Each number is 200 + 30 x the weight over its row's rms, rounded and kept within 0 to 999. Layers, rows and columns count from 0. The size before them is the row's rms in percent of the matrix's.

# layer 2 attention output, 768x768, rms 0.244, rows 0-54, columns 384-511
093,228,244,192,202,202,201,192,204,204,178,203,214,222,223,217,227,199,189,211,175,199,177,166,183,194,190,120,217,169,240,257,211,205,179,188,201,173,189,214,204,202,248,237,204,183,181,225,180,191,172,212,210,196,188,239,186,215,207,208,124,194,204,119,189,143,251,208,173,174,229,203,239,174,219,181,232,176,204,277,132,187,178,218,176,173,269,167,235,211,218,182,215,192,204,166,189,231,237,206,248,209,223,246,224,211,201,164,166,230,202,227,157,218,218,258,226,207,215,195,185,192,190,203,200,239,201,162,178
108,204,175,187,217,213,244,153,201,214,217,175,231,171,215,215,185,237,170,190,221,209,181,187,222,175,236,226,244,207,240,201,152,235,234,221,229,172,166,179,222,189,188,224,261,196,203,180,153,189,194,230,183,202,203,215,166,179,181,192,209,203,220,198,158,141,227,199,177,163,215,224,212,261,201,191,165,193,237,252,212,250,219,222,243,148,206,195,210,180,206,192,219,212,164,211,197,220,181,220,159,183,220,223,188,162,257,197,208,146,136,157,152,160,203,224,206,207,247,161,147,220,199,240,258,195,172,175,138
098,240,240,228,182,203,181,198,214,251,217,180,205,179,208,236,224,241,216,201,256,213,241,239,229,213,209,207,186,204,155,202,232,156,201,202,238,215,166,226,247,166,243,199,225,161,211,218,229,254,180,241,194,190,227,219,249,166,244,188,206,177,176,143,216,218,179,206,193,217,243,198,168,149,189,207,227,195,267,208,221,190,141,184,247,208,220,194,160,223,192,228,119,204,231,225,179,280,177,185,228,211,224,218,169,223,174,207,223,226,179,238,214,196,193,195,192,218,223,251,233,135,206,190,193,247,220,221,199
106,199,232,201,256,251,214,216,193,188,185,177,222,151,209,264,209,167,238,124,220,181,226,183,179,194,180,219,200,189,217,193,209,133,233,172,218,255,192,245,229,168,196,204,216,209,241,206,224,220,209,176,226,253,213,236,183,216,214,133,192,180,177,161,238,179,193,186,187,223,210,165,214,177,197,156,163,218,177,214,189,226,184,270,224,213,197,155,206,208,178,216,166,137,191,185,255,195,199,206,234,165,202,217,214,140,184,185,197,179,187,220,215,167,256,190,236,176,221,228,204,184,218,194,263,195,175,213,176
100,201,201,253,205,245,224,210,164,238,195,231,216,140,224,225,215,231,215,237,184,217,148,185,174,235,206,243,199,249,185,174,248,191,200,190,155,225,204,239,205,179,179,226,191,222,260,218,215,166,111,148,188,212,199,245,145,210,199,207,196,218,209,179,172,163,252,250,176,214,157,160,215,181,232,133,202,212,187,204,257,180,189,199,177,203,180,210,215,225,143,206,170,219,196,157,218,224,185,165,229,219,130,209,173,207,211,173,223,229,202,157,193,176,232,202,198,228,203,194,212,213,209,141,207,193,244,200,220
102,208,212,182,211,184,205,201,156,175,188,151,218,204,170,183,187,206,154,196,224,192,159,145,227,230,203,157,255,213,226,190,166,179,197,203,227,131,158,215,189,226,204,225,162,169,227,175,139,209,235,212,195,193,189,250,213,205,263,267,211,174,180,172,184,168,172,185,248,171,199,180,184,203,191,178,216,213,196,181,151,181,225,172,223,228,190,147,228,179,237,195,196,159,236,237,207,192,186,183,212,174,224,206,212,208,221,229,166,231,264,184,228,153,188,159,215,224,189,211,205,202,206,218,234,209,198,245,191
099,188,186,195,204,198,202,177,188,223,235,190,168,199,179,173,181,202,183,202,219,238,191,129,218,169,217,195,157,236,180,174,224,164,235,183,171,150,195,246,249,201,184,164,200,227,189,162,192,173,235,174,172,211,231,193,199,186,203,273,192,209,218,128,232,200,204,217,173,190,219,193,261,216,244,145,192,253,192,201,184,224,219,203,201,226,182,266,238,214,173,196,205,193,198,212,188,167,194,203,203,191,200,211,181,206,202,268,146,205,239,172,228,187,197,207,191,186,166,214,195,154,233,186,196,183,211,246,216
099,216,222,229,181,189,195,251,183,255,249,197,201,247,165,192,163,257,235,211,172,208,272,220,193,249,195,227,211,221,180,268,203,197,218,233,235,182,180,203,233,179,130,169,201,203,205,207,218,232,166,225,226,209,240,203,225,186,150,245,235,169,191,166,235,206,245,250,171,210,184,218,210,246,178,224,221,227,211,170,146,195,221,162,180,212,210,221,184,133,185,173,229,228,184,221,210,250,192,218,246,159,164,176,157,171,232,216,166,178,220,194,210,280,196,217,147,256,253,175,196,212,140,190,169,173,246,186,160
106,190,252,230,189,197,249,181,178,196,231,190,237,204,234,177,159,182,170,186,255,189,220,187,173,169,194,117,186,194,214,158,194,172,214,184,257,199,238,191,199,230,241,231,229,186,184,211,196,224,234,194,205,224,197,200,191,206,233,235,177,217,226,162,279,219,196,161,254,189,194,183,196,171,228,214,199,211,214,195,215,166,202,188,216,174,196,193,190,234,198,192,223,154,222,235,165,197,196,187,109,240,178,224,197,223,173,196,242,224,204,190,206,187,184,124,207,217,220,208,168,196,174,195,157,180,168,178,152
101,217,162,188,235,237,248,183,197,175,227,196,205,281,236,180,193,222,169,174,188,155,225,210,166,234,244,162,197,202,214,206,193,176,216,225,143,216,184,200,152,141,192,243,198,184,200,194,170,176,197,209,247,180,187,223,186,205,150,186,189,120,206,159,166,172,222,212,224,178,172,200,236,240,217,190,170,171,211,190,147,218,175,201,211,199,184,273,218,176,186,205,230,152,180,205,145,191,198,216,236,229,252,214,182,175,160,179,192,232,175,192,188,197,180,193,231,186,196,182,199,197,165,231,231,154,210,230,186
097,234,246,204,182,188,212,218,199,209,222,169,200,238,220,220,232,216,156,214,175,214,206,203,223,204,213,193,190,197,203,224,155,173,195,229,227,177,181,192,174,185,131,164,207,242,223,177,218,287,225,228,179,182,153,206,198,182,194,256,167,268,183,219,158,194,204,230,228,222,184,239,196,259,187,187,182,186,147,217,210,221,163,259,203,220,173,175,160,224,155,159,186,195,188,227,213,155,188,181,196,218,170,216,163,160,188,180,215,228,192,169,195,162,163,199,254,202,213,214,223,264,176,188,172,192,175,161,195
102,198,198,190,201,219,201,163,237,183,195,225,228,163,246,171,185,226,170,209,139,177,175,236,207,202,213,185,210,197,233,174,139,200,212,263,168,191,247,214,187,268,194,190,206,167,204,264,190,203,140,187,195,229,252,218,230,218,242,252,151,233,147,152,179,144,221,204,165,210,211,197,176,180,193,207,221,164,196,241,226,176,187,221,158,216,267,223,213,215,230,222,213,189,175,228,236,207,206,147,238,220,223,249,186,224,209,225,208,196,235,180,160,209,220,211,219,201,182,219,165,215,210,214,210,205,165,184,186
096,164,187,199,172,208,230,210,178,189,180,163,201,196,212,162,196,217,146,218,181,205,208,230,201,225,216,220,202,243,216,198,181,196,168,185,237,192,104,242,241,195,230,234,224,167,181,146,279,180,215,135,214,197,217,166,216,221,165,174,192,206,182,196,254,245,201,143,183,225,166,197,247,223,194,135,223,232,177,165,221,246,258,194,216,249,165,179,220,192,213,249,158,212,216,181,196,184,215,181,215,167,142,218,252,243,142,185,151,226,193,197,140,209,194,183,243,190,201,178,182,215,207,173,216,146,195,192,226
101,188,168,232,231,213,207,239,222,147,170,210,204,256,229,202,218,246,212,189,196,195,186,191,263,183,224,213,181,228,210,243,184,200,243,233,169,193,178,168,234,174,183,166,150,221,180,221,181,240,210,207,234,227,246,209,181,167,220,227,270,237,183,212,219,211,234,264,172,187,175,210,168,152,263,208,209,272,153,176,174,208,147,220,151,233,177,237,191,190,166,189,242,199,207,231,212,264,201,230,272,224,243,194,172,242,140,167,206,213,174,215,189,170,199,189,206,207,216,154,215,211,181,210,217,221,218,216,178
095,157,213,225,220,145,250,224,198,103,177,190,192,237,190,259,141,191,183,199,168,170,213,219,181,191,213,207,167,209,168,196,246,217,221,215,223,231,197,172,204,234,197,195,142,181,222,223,213,203,159,182,197,230,163,186,219,235,225,218,145,213,207,190,171,174,159,217,207,199,195,211,190,215,185,200,175,187,237,222,197,225,212,274,235,173,200,153,196,217,234,169,265,174,232,183,156,202,188,148,154,209,221,214,202,224,176,202,212,215,168,211,171,162,199,202,214,211,233,271,159,196,183,149,206,207,197,273,177
099,172,137,182,198,196,227,190,256,219,231,163,178,218,208,181,165,213,231,249,226,147,167,209,176,172,209,172,168,239,179,155,128,185,204,246,131,202,254,212,210,226,208,188,249,183,188,189,252,181,257,175,171,203,206,195,236,155,215,195,265,197,158,164,223,183,221,178,206,233,213,185,173,164,287,206,175,208,223,232,167,158,177,166,169,182,289,199,175,182,173,210,184,191,175,198,143,168,165,236,225,148,164,148,156,197,210,169,193,234,178,202,265,185,234,222,203,185,125,207,260,200,187,258,166,263,224,175,140
097,183,241,214,206,165,238,203,161,205,180,208,219,218,212,236,244,232,200,136,191,132,195,182,217,167,217,241,169,200,118,203,267,192,201,229,214,190,215,186,204,243,160,226,225,243,118,167,247,238,209,207,242,180,231,270,185,222,188,146,158,197,260,246,161,235,192,197,200,225,225,233,316,245,209,221,236,180,219,164,255,147,208,176,165,230,196,193,183,239,207,209,238,264,192,165,190,219,218,208,194,228,162,183,263,173,142,205,189,233,179,159,209,210,262,232,255,216,112,206,184,189,148,221,197,192,207,187,188
098,196,213,203,177,215,175,176,250,217,219,211,177,172,202,203,249,222,203,195,224,165,219,175,198,220,233,267,160,206,163,228,200,192,213,187,189,223,217,234,227,217,183,270,202,185,186,207,151,207,169,206,209,207,186,163,166,244,198,231,189,237,256,215,234,180,171,221,229,200,202,202,201,217,203,193,172,177,254,197,233,232,148,159,188,243,218,218,180,181,205,231,211,190,204,152,176,184,229,201,240,199,192,166,201,212,222,236,152,219,230,210,186,207,246,196,257,167,169,224,175,145,152,255,161,186,237,183,189
101,178,246,194,207,222,222,225,221,272,179,182,214,196,238,157,210,153,152,196,218,143,252,218,181,144,165,178,182,178,164,198,159,234,189,196,184,201,197,213,179,233,210,196,220,159,182,161,148,212,214,223,181,218,180,195,219,231,190,187,237,169,196,205,165,199,187,243,167,159,253,211,216,156,205,217,222,150,166,152,195,212,155,193,204,228,205,178,255,198,182,268,201,222,216,166,166,245,152,162,215,222,116,171,237,198,171,185,220,186,223,233,199,232,234,183,220,130,187,205,213,196,225,197,169,241,164,250,236
102,209,208,139,185,222,163,145,203,246,222,221,196,218,181,210,227,185,157,203,239,227,224,196,200,196,169,206,182,188,250,199,195,215,196,171,181,199,168,197,193,215,184,244,231,192,180,217,230,213,189,213,191,177,147,173,207,208,175,207,177,266,150,200,148,225,214,151,140,208,224,233,145,218,171,184,179,224,208,236,134,220,186,202,255,243,227,180,195,219,140,214,188,162,198,168,217,190,243,194,239,188,241,225,195,143,246,198,257,227,186,184,194,192,218,171,143,201,240,212,222,207,231,214,237,220,209,120,206
110,215,204,207,228,213,215,141,272,226,189,229,206,208,229,215,191,197,173,163,221,204,191,212,188,214,215,241,196,255,160,191,213,217,217,240,190,192,242,202,186,184,263,153,227,257,172,202,228,187,205,187,166,201,223,271,138,195,160,167,207,205,158,189,192,215,217,236,211,242,209,237,158,205,223,240,234,261,200,164,220,193,247,174,178,245,203,214,203,243,188,156,178,178,246,222,182,207,156,233,239,215,236,164,258,176,195,178,225,166,183,197,251,232,172,204,206,195,178,189,229,223,230,192,209,197,198,179,173
101,204,178,165,241,181,189,216,150,220,172,165,191,190,230,157,169,142,207,166,160,162,215,160,213,188,153,228,188,144,187,212,143,177,210,197,175,188,191,210,197,205,136,195,250,197,196,229,187,147,205,197,198,245,186,233,195,204,192,222,186,252,229,151,198,176,216,194,176,245,204,173,155,174,189,198,186,219,179,212,234,151,235,201,199,167,179,197,202,237,174,181,170,227,252,140,200,199,223,201,164,170,204,182,231,136,198,178,236,203,208,194,215,158,175,227,162,169,206,213,173,197,231,194,216,220,159,201,205
094,185,161,204,214,220,175,207,219,231,233,205,234,243,181,257,187,252,207,207,232,211,173,215,182,244,169,197,185,230,193,217,166,227,167,185,175,206,227,211,205,238,211,177,237,225,202,174,195,233,203,197,141,160,215,212,205,161,179,202,214,209,213,161,228,171,169,296,226,239,259,212,204,217,140,204,213,236,199,214,162,194,186,175,148,199,204,214,190,205,202,213,217,169,165,214,181,194,174,222,243,230,170,203,223,227,243,236,170,214,196,133,218,182,202,178,198,164,135,167,239,220,200,178,187,166,206,167,127
099,239,204,121,195,225,230,223,222,236,200,198,164,223,138,182,218,182,214,179,224,213,218,225,197,197,285,201,220,146,184,143,253,205,219,235,136,219,154,239,251,191,175,160,213,177,186,236,201,171,202,234,179,224,245,200,254,164,193,218,119,213,237,220,161,242,207,230,198,194,195,183,187,254,204,162,193,205,145,208,201,194,196,177,158,222,205,198,173,210,215,234,197,180,264,230,203,191,194,191,223,175,219,212,209,148,225,173,182,211,208,192,200,226,168,213,189,195,228,180,224,209,216,190,236,143,190,264,198
099,201,204,215,222,207,186,270,200,176,179,217,217,177,227,206,202,241,228,196,223,195,183,189,147,157,199,230,212,201,156,188,165,190,261,188,226,258,205,176,242,172,185,217,243,128,187,139,209,233,240,191,197,203,169,196,185,184,222,164,223,158,221,232,261,233,207,195,202,207,200,216,149,196,161,185,222,179,198,197,188,177,158,227,165,184,168,189,194,176,177,186,183,189,154,255,170,190,163,199,154,178,188,229,189,226,222,193,193,234,198,179,144,252,204,160,218,233,233,169,236,247,254,241,247,165,214,213,181
101,186,193,221,224,141,186,208,234,190,223,222,186,171,192,189,212,217,234,163,151,179,247,220,214,192,199,254,250,227,220,260,206,183,164,214,182,202,200,212,233,227,155,226,177,196,214,212,184,238,193,176,172,212,225,197,201,247,203,211,206,215,174,173,186,235,209,228,179,238,191,223,194,192,169,178,204,189,212,201,186,206,224,207,222,193,178,176,226,217,181,155,215,131,191,218,183,180,204,200,231,177,211,228,172,212,165,194,204,177,185,206,214,184,229,204,241,207,224,185,234,170,192,220,213,181,203,221,197
094,188,193,154,207,170,179,169,200,221,149,199,231,200,217,220,187,212,172,152,214,171,186,220,196,219,208,194,243,172,158,252,213,213,164,220,266,204,217,197,188,222,199,150,216,181,220,198,218,183,187,189,202,213,215,232,196,209,220,174,208,217,220,157,186,182,227,210,206,207,228,152,190,182,186,177,258,156,206,112,216,259,139,195,201,248,198,171,174,217,233,138,249,212,234,165,183,191,220,205,191,228,255,223,179,178,213,189,185,178,174,211,147,163,208,211,190,279,184,154,193,204,237,275,233,146,191,181,194
093,203,183,213,185,149,241,168,192,195,189,181,212,222,168,251,204,206,221,178,211,237,229,185,144,220,228,202,238,267,193,182,219,188,186,217,231,205,189,249,195,201,215,202,231,229,181,160,238,166,192,242,181,223,227,191,206,185,198,129,148,208,251,183,179,180,203,217,188,230,187,194,167,217,218,177,189,205,229,209,210,209,230,180,166,187,233,197,149,195,206,228,173,211,211,214,191,142,211,235,207,168,219,216,172,169,211,154,237,167,211,130,208,208,167,175,169,192,193,202,221,232,205,191,280,197,138,254,164
100,186,135,184,208,230,183,191,250,205,210,207,183,234,212,212,216,229,169,133,231,225,239,186,220,186,208,174,194,189,248,211,174,212,234,190,221,184,221,159,189,232,260,234,174,181,167,184,207,212,221,196,188,241,276,226,161,206,234,195,154,210,224,191,219,237,187,202,220,240,205,186,138,203,163,207,209,191,160,193,192,184,253,206,171,224,205,168,193,208,187,197,211,207,165,212,232,116,209,214,236,161,164,190,218,217,219,195,200,177,189,227,175,165,188,192,178,231,210,212,184,202,220,193,235,146,199,181,219
093,195,204,200,227,140,176,199,193,121,233,230,194,169,198,187,227,206,231,226,155,192,219,188,252,238,205,149,190,174,176,226,182,227,217,214,216,198,195,182,234,178,235,131,165,212,230,197,215,210,258,200,204,178,205,190,193,194,188,183,206,234,206,228,159,182,203,207,263,234,169,216,173,193,208,176,212,188,192,225,199,191,189,168,176,182,164,125,166,222,225,202,243,175,188,251,210,268,230,239,237,240,192,135,198,146,146,258,172,174,201,196,200,194,218,145,222,187,165,210,184,184,232,219,191,164,222,225,206
100,198,201,234,259,169,141,170,124,200,175,210,183,176,279,238,190,188,190,192,200,189,188,193,227,192,216,203,175,211,200,94,179,202,242,210,190,187,183,246,219,209,207,195,175,168,187,179,212,157,185,219,149,174,196,196,247,229,218,240,205,143,192,178,233,241,169,210,158,252,208,167,184,180,222,186,178,254,151,171,241,190,223,226,138,227,192,196,219,215,134,214,209,183,219,218,151,188,206,216,233,195,155,202,189,182,228,185,228,255,167,230,168,203,165,209,205,204,225,192,185,268,260,158,192,207,244,193,210
099,181,211,236,184,177,235,204,183,186,183,198,164,179,156,191,193,183,228,197,224,189,244,149,149,236,168,210,181,155,247,196,216,187,195,154,206,206,174,180,192,149,219,199,148,222,174,191,254,189,199,201,178,151,211,201,175,193,151,167,212,180,209,244,227,162,193,197,189,218,137,202,175,185,235,238,175,192,170,250,211,199,192,231,196,186,171,247,183,226,197,199,197,183,240,166,157,201,199,178,177,231,159,203,203,138,212,176,181,175,293,196,187,182,181,216,164,173,227,173,158,154,211,218,196,199,166,199,227
100,193,176,215,141,266,222,206,230,182,229,160,193,136,160,215,210,212,168,191,235,239,266,215,169,159,240,221,185,179,161,222,179,190,243,164,206,184,168,209,207,222,172,242,238,153,206,169,207,245,227,219,193,188,220,221,192,180,215,234,199,186,217,211,186,204,174,197,198,176,177,192,194,205,228,189,201,189,147,226,243,238,199,205,223,209,243,225,176,210,214,197,105,221,179,193,241,179,210,133,191,235,214,210,212,224,198,170,219,184,181,176,145,240,236,223,234,173,261,226,165,185,207,212,222,181,206,218,249
096,253,198,216,198,199,170,195,144,200,189,208,225,226,248,196,181,218,223,203,149,163,215,237,198,185,181,186,191,183,218,186,200,214,173,205,247,205,232,198,230,210,210,249,203,202,190,142,175,190,164,220,242,251,202,156,175,191,151,214,211,206,178,194,244,215,219,229,208,125,236,221,231,189,203,247,232,200,142,200,193,208,211,221,221,121,191,203,142,160,189,234,239,168,199,191,209,194,186,211,206,237,246,144,215,218,208,176,194,228,171,162,246,193,197,160,211,233,236,200,203,246,202,218,148,191,128,249,211
100,169,224,222,210,247,200,176,223,169,203,211,233,188,219,203,149,256,169,238,187,179,215,173,202,197,198,175,158,176,278,190,159,183,206,188,194,206,200,206,152,211,222,216,271,223,186,203,234,193,237,224,227,207,165,201,211,162,214,155,205,225,151,196,178,236,170,159,157,132,217,216,174,188,173,186,202,205,191,201,216,189,189,230,264,233,195,174,265,186,197,154,218,192,188,174,195,213,182,203,230,232,213,160,176,181,199,197,177,197,230,208,236,190,251,207,240,199,189,175,186,221,223,184,263,156,205,244,219
105,148,207,206,196,202,132,181,223,157,236,188,224,203,212,235,167,193,200,231,220,175,181,141,166,191,181,219,137,200,171,226,230,163,186,183,178,216,201,235,198,206,158,200,189,183,225,223,156,167,194,218,200,198,195,178,200,203,190,220,211,230,187,191,170,201,185,245,186,190,217,181,232,162,198,225,189,162,197,153,200,195,240,213,243,192,181,229,213,166,210,178,201,104,203,200,205,202,222,197,159,246,199,162,202,186,236,151,230,208,177,194,208,180,153,233,220,220,231,174,169,174,130,188,249,251,162,172,171
104,229,186,199,163,166,197,151,230,224,230,251,171,201,231,179,201,219,198,225,215,218,204,209,203,190,176,176,220,169,212,204,237,254,255,186,219,128,185,197,244,181,220,245,174,173,255,193,216,185,224,202,155,208,160,228,245,211,167,171,278,224,236,233,176,145,193,207,211,213,177,165,201,199,241,211,221,180,199,182,260,163,151,173,199,236,165,149,191,221,212,162,215,213,165,230,209,199,189,206,190,259,188,194,185,215,229,173,243,163,183,234,245,172,208,221,220,199,247,244,222,149,195,247,118,239,181,247,213
104,163,219,197,225,246,217,239,215,212,203,184,191,129,219,187,186,172,172,181,197,196,220,224,182,207,160,230,158,172,229,225,216,203,186,236,186,187,205,164,181,183,205,215,187,213,158,181,208,196,211,216,168,203,162,244,200,238,215,172,220,200,234,210,247,209,231,228,208,230,206,210,200,223,229,182,186,188,197,165,176,236,183,213,180,162,215,183,157,204,198,223,199,188,257,230,220,229,191,255,255,211,224,211,172,188,190,154,255,193,229,187,207,179,211,175,136,203,215,199,231,190,186,167,262,149,137,188,212
100,176,203,173,196,200,195,181,204,154,170,220,171,224,232,184,211,203,193,243,195,186,210,257,173,138,216,187,195,205,181,215,206,163,215,239,181,215,176,146,164,207,196,200,191,210,180,242,190,213,202,204,213,208,177,211,195,169,236,187,212,162,201,181,243,207,187,196,191,177,199,161,185,253,164,172,220,222,194,215,222,233,178,214,168,201,249,207,188,188,219,247,190,229,219,154,205,198,212,152,204,224,205,152,172,174,172,192,200,189,262,200,173,189,162,230,191,238,185,170,221,235,146,162,188,234,225,235,206
098,221,228,233,182,240,180,182,166,224,157,276,164,204,223,220,161,191,206,162,242,197,243,249,189,237,220,227,137,197,194,155,188,207,165,188,164,198,182,197,143,187,211,185,150,164,268,116,212,164,222,187,223,187,192,173,161,240,180,147,178,170,239,205,223,250,223,193,205,155,198,168,245,213,190,168,171,239,180,169,212,201,185,230,180,195,211,170,220,171,215,158,239,216,206,197,206,182,183,198,175,178,256,197,211,201,179,219,199,164,223,218,178,183,224,162,213,168,238,219,260,174,213,236,197,222,221,171,223
103,213,217,193,229,206,177,221,218,181,183,217,157,235,198,221,186,154,230,199,229,177,238,229,238,209,150,148,160,210,199,191,224,166,215,222,218,189,207,225,214,220,213,200,226,210,235,198,210,196,205,194,187,172,190,170,196,165,209,184,214,168,231,168,177,205,210,169,194,248,226,160,199,181,203,248,135,246,161,224,223,156,154,196,220,185,212,152,193,202,187,202,230,192,215,161,190,244,209,185,230,210,168,199,205,185,244,174,257,219,220,204,204,192,222,160,157,202,221,210,286,215,175,224,226,208,250,148,177
104,188,263,136,187,202,181,219,187,169,190,204,256,177,206,223,211,213,248,220,162,197,183,273,217,163,214,193,230,151,195,288,250,207,194,255,210,210,222,164,207,214,229,233,166,189,204,150,200,257,213,172,197,185,154,194,248,242,208,187,203,209,191,206,200,189,223,170,222,233,195,160,166,195,232,183,128,179,141,183,172,188,186,215,182,220,214,226,256,214,239,187,225,177,222,244,213,210,206,124,241,188,290,134,244,236,226,191,196,207,174,196,258,211,209,142,203,168,253,203,180,186,211,204,197,232,209,207,228
097,191,175,165,190,174,194,161,201,221,214,177,197,167,212,241,206,183,228,157,212,152,208,219,209,203,204,195,167,208,205,172,226,219,178,191,252,239,156,203,249,184,181,198,216,185,251,245,169,201,244,220,159,175,203,156,193,224,136,192,194,274,200,201,165,174,232,179,232,186,143,164,217,203,183,233,157,152,155,242,221,230,238,180,182,203,217,186,213,215,270,247,171,200,213,189,208,182,230,243,223,139,194,170,192,144,215,185,243,166,216,234,185,251,185,213,217,195,183,223,223,139,196,213,223,202,143,235,208
105,208,213,196,194,179,144,223,180,190,220,170,242,211,215,244,180,183,226,230,202,219,233,263,201,209,240,170,232,203,224,202,186,172,186,170,173,201,189,192,187,163,208,217,178,227,215,147,188,197,136,197,209,198,209,198,221,129,177,223,240,188,179,222,171,238,222,190,232,157,193,191,156,186,211,201,223,190,243,160,151,240,242,180,228,187,224,158,182,207,229,217,163,173,177,214,209,223,177,212,163,221,200,213,193,237,218,197,228,173,178,212,143,234,238,178,205,192,267,200,183,247,221,188,215,142,209,185,254
092,228,222,211,173,213,225,197,155,210,212,191,209,181,226,223,238,155,191,230,199,196,193,203,209,204,211,151,205,199,154,180,227,163,199,168,213,172,198,189,191,221,199,194,218,239,158,196,226,215,216,184,199,164,144,171,203,173,204,156,171,169,202,207,231,181,237,190,173,246,175,227,226,217,140,207,220,170,177,236,159,194,146,220,177,189,172,227,138,166,165,187,132,202,216,127,194,239,165,194,239,204,207,176,187,164,199,199,148,194,249,193,242,187,236,257,144,226,164,217,211,249,199,219,214,214,151,177,215
105,145,206,194,191,175,237,145,164,298,161,200,175,231,135,170,210,165,161,225,172,183,203,232,168,239,185,230,183,202,190,194,192,204,156,166,175,184,208,229,165,119,211,186,228,211,185,211,197,195,160,185,202,216,142,233,199,194,184,208,201,195,233,215,168,237,187,250,189,192,196,236,243,231,232,205,237,182,139,280,200,224,196,218,234,226,224,154,177,217,219,208,167,235,164,158,226,224,262,228,246,181,225,230,226,212,229,173,146,201,189,185,184,198,194,182,216,196,267,223,174,181,196,208,198,218,214,180,126
109,185,212,192,167,158,214,225,180,232,204,247,210,226,240,247,185,185,185,223,186,200,210,158,202,174,165,209,206,195,181,166,198,200,139,208,148,193,182,202,194,184,178,213,209,285,185,207,208,210,184,242,207,193,181,222,180,210,135,225,263,144,181,188,200,253,183,183,212,187,177,222,189,182,212,252,164,199,209,176,180,242,193,235,232,207,171,200,137,229,152,196,159,204,189,187,177,210,237,223,235,216,245,150,245,207,215,174,193,221,227,209,170,243,237,191,164,178,195,172,185,265,230,181,219,207,186,249,137
095,219,186,229,152,226,291,208,186,188,205,159,209,212,215,171,189,131,162,180,249,257,250,183,222,217,180,224,206,192,158,185,235,186,214,219,179,228,170,178,199,186,230,193,211,200,194,151,225,208,173,198,219,107,232,201,176,152,214,239,203,225,206,166,187,213,178,219,182,251,176,182,201,162,158,280,213,228,212,170,191,213,218,227,245,230,211,229,217,155,223,195,164,219,208,196,275,223,210,161,176,136,172,201,231,184,252,209,186,223,183,191,236,187,233,204,206,187,218,205,176,202,188,155,242,220,195,216,193
091,190,226,234,251,209,234,223,214,170,188,144,161,239,175,200,238,190,235,208,199,218,180,256,213,187,194,156,266,246,171,197,213,248,142,199,225,248,194,249,224,193,159,216,172,185,226,157,212,215,189,229,212,219,195,222,111,181,247,181,200,193,187,223,208,237,178,241,205,234,167,278,225,209,217,131,171,195,212,198,202,180,149,149,191,190,213,181,220,204,180,171,196,228,219,171,215,248,161,201,205,227,195,213,227,183,154,158,228,212,185,238,214,162,216,216,200,200,224,166,189,209,198,200,166,229,197,207,191
111,204,253,184,204,246,212,170,203,162,170,219,135,202,164,217,148,134,214,171,150,171,225,138,231,234,229,231,196,177,187,235,198,200,226,185,186,202,180,184,184,172,160,173,185,203,230,181,172,247,197,163,238,201,222,214,184,198,232,218,202,194,241,220,159,183,197,221,235,231,202,223,185,191,213,206,195,190,227,199,183,248,211,223,176,189,177,211,193,160,200,187,153,192,260,186,241,179,230,188,193,173,181,202,193,250,192,203,221,210,202,209,169,236,206,196,234,208,255,190,211,176,186,180,162,205,190,239,192
099,179,147,187,254,160,201,218,146,196,216,195,225,171,199,221,130,184,218,218,218,194,191,219,215,220,248,219,219,273,162,173,242,209,176,214,214,210,208,187,211,166,176,259,237,188,185,185,192,224,278,166,157,216,212,199,190,215,202,166,192,207,164,226,228,172,189,229,184,219,229,185,218,205,214,178,200,250,178,249,187,181,214,191,194,147,213,184,172,198,180,241,188,190,212,157,220,192,189,193,187,226,214,173,173,294,194,195,187,172,219,229,179,258,192,173,171,259,227,182,173,144,205,197,205,208,192,201,180
100,196,167,235,193,213,241,203,202,204,197,184,219,182,210,220,238,209,218,202,252,219,188,201,266,190,195,232,216,194,246,195,188,228,233,178,158,212,191,209,212,178,223,174,190,159,192,222,162,131,177,231,163,261,206,191,220,183,202,196,162,219,250,239,207,167,172,192,176,217,160,225,197,197,206,173,181,192,186,196,142,183,213,203,212,249,185,216,244,180,158,199,223,221,188,245,234,225,169,175,143,178,215,188,209,194,177,223,182,203,203,235,169,196,196,160,247,246,230,243,183,192,207,182,216,130,231,247,254
099,174,199,139,247,230,192,223,196,179,193,173,249,239,230,191,197,215,200,228,143,214,142,186,233,195,213,220,183,174,225,251,272,188,246,253,211,179,232,163,252,195,194,200,166,151,183,197,167,227,143,140,199,178,217,174,117,199,151,168,165,229,192,187,209,157,229,219,98,180,178,151,227,248,192,143,189,206,206,162,171,163,191,187,205,201,203,120,166,213,232,223,193,216,235,172,187,166,200,223,206,224,197,176,245,232,197,225,238,205,211,194,141,191,191,194,193,180,162,215,225,189,240,220,171,214,215,181,222
103,221,225,235,208,223,216,147,198,219,177,149,240,235,196,210,227,164,221,181,190,175,225,135,209,221,205,155,146,204,244,187,184,191,216,171,219,176,226,185,195,247,187,224,167,195,267,161,195,236,162,184,184,229,194,212,186,241,147,188,207,167,208,195,176,184,197,202,241,191,198,184,245,185,183,236,224,202,178,261,229,137,199,191,143,238,181,218,232,280,196,193,146,202,173,251,161,176,203,208,183,209,225,166,199,203,208,181,218,215,248,206,194,182,203,233,190,158,253,213,185,200,219,239,203,214,188,219,185
095,176,214,218,262,178,212,216,169,174,159,201,171,178,192,216,230,207,199,165,160,193,168,179,198,186,229,213,237,171,215,204,193,255,168,183,268,248,191,209,175,173,201,193,286,268,188,200,199,237,177,230,276,222,191,196,183,201,196,202,160,210,179,210,238,194,210,182,165,178,185,224,212,170,158,188,151,193,298,196,152,165,249,182,248,171,224,125,146,186,118,120,190,198,176,191,230,240,225,210,197,247,217,206,190,173,235,124,230,189,223,211,142,223,201,236,229,256,192,184,216,151,233,232,223,210,202,199,228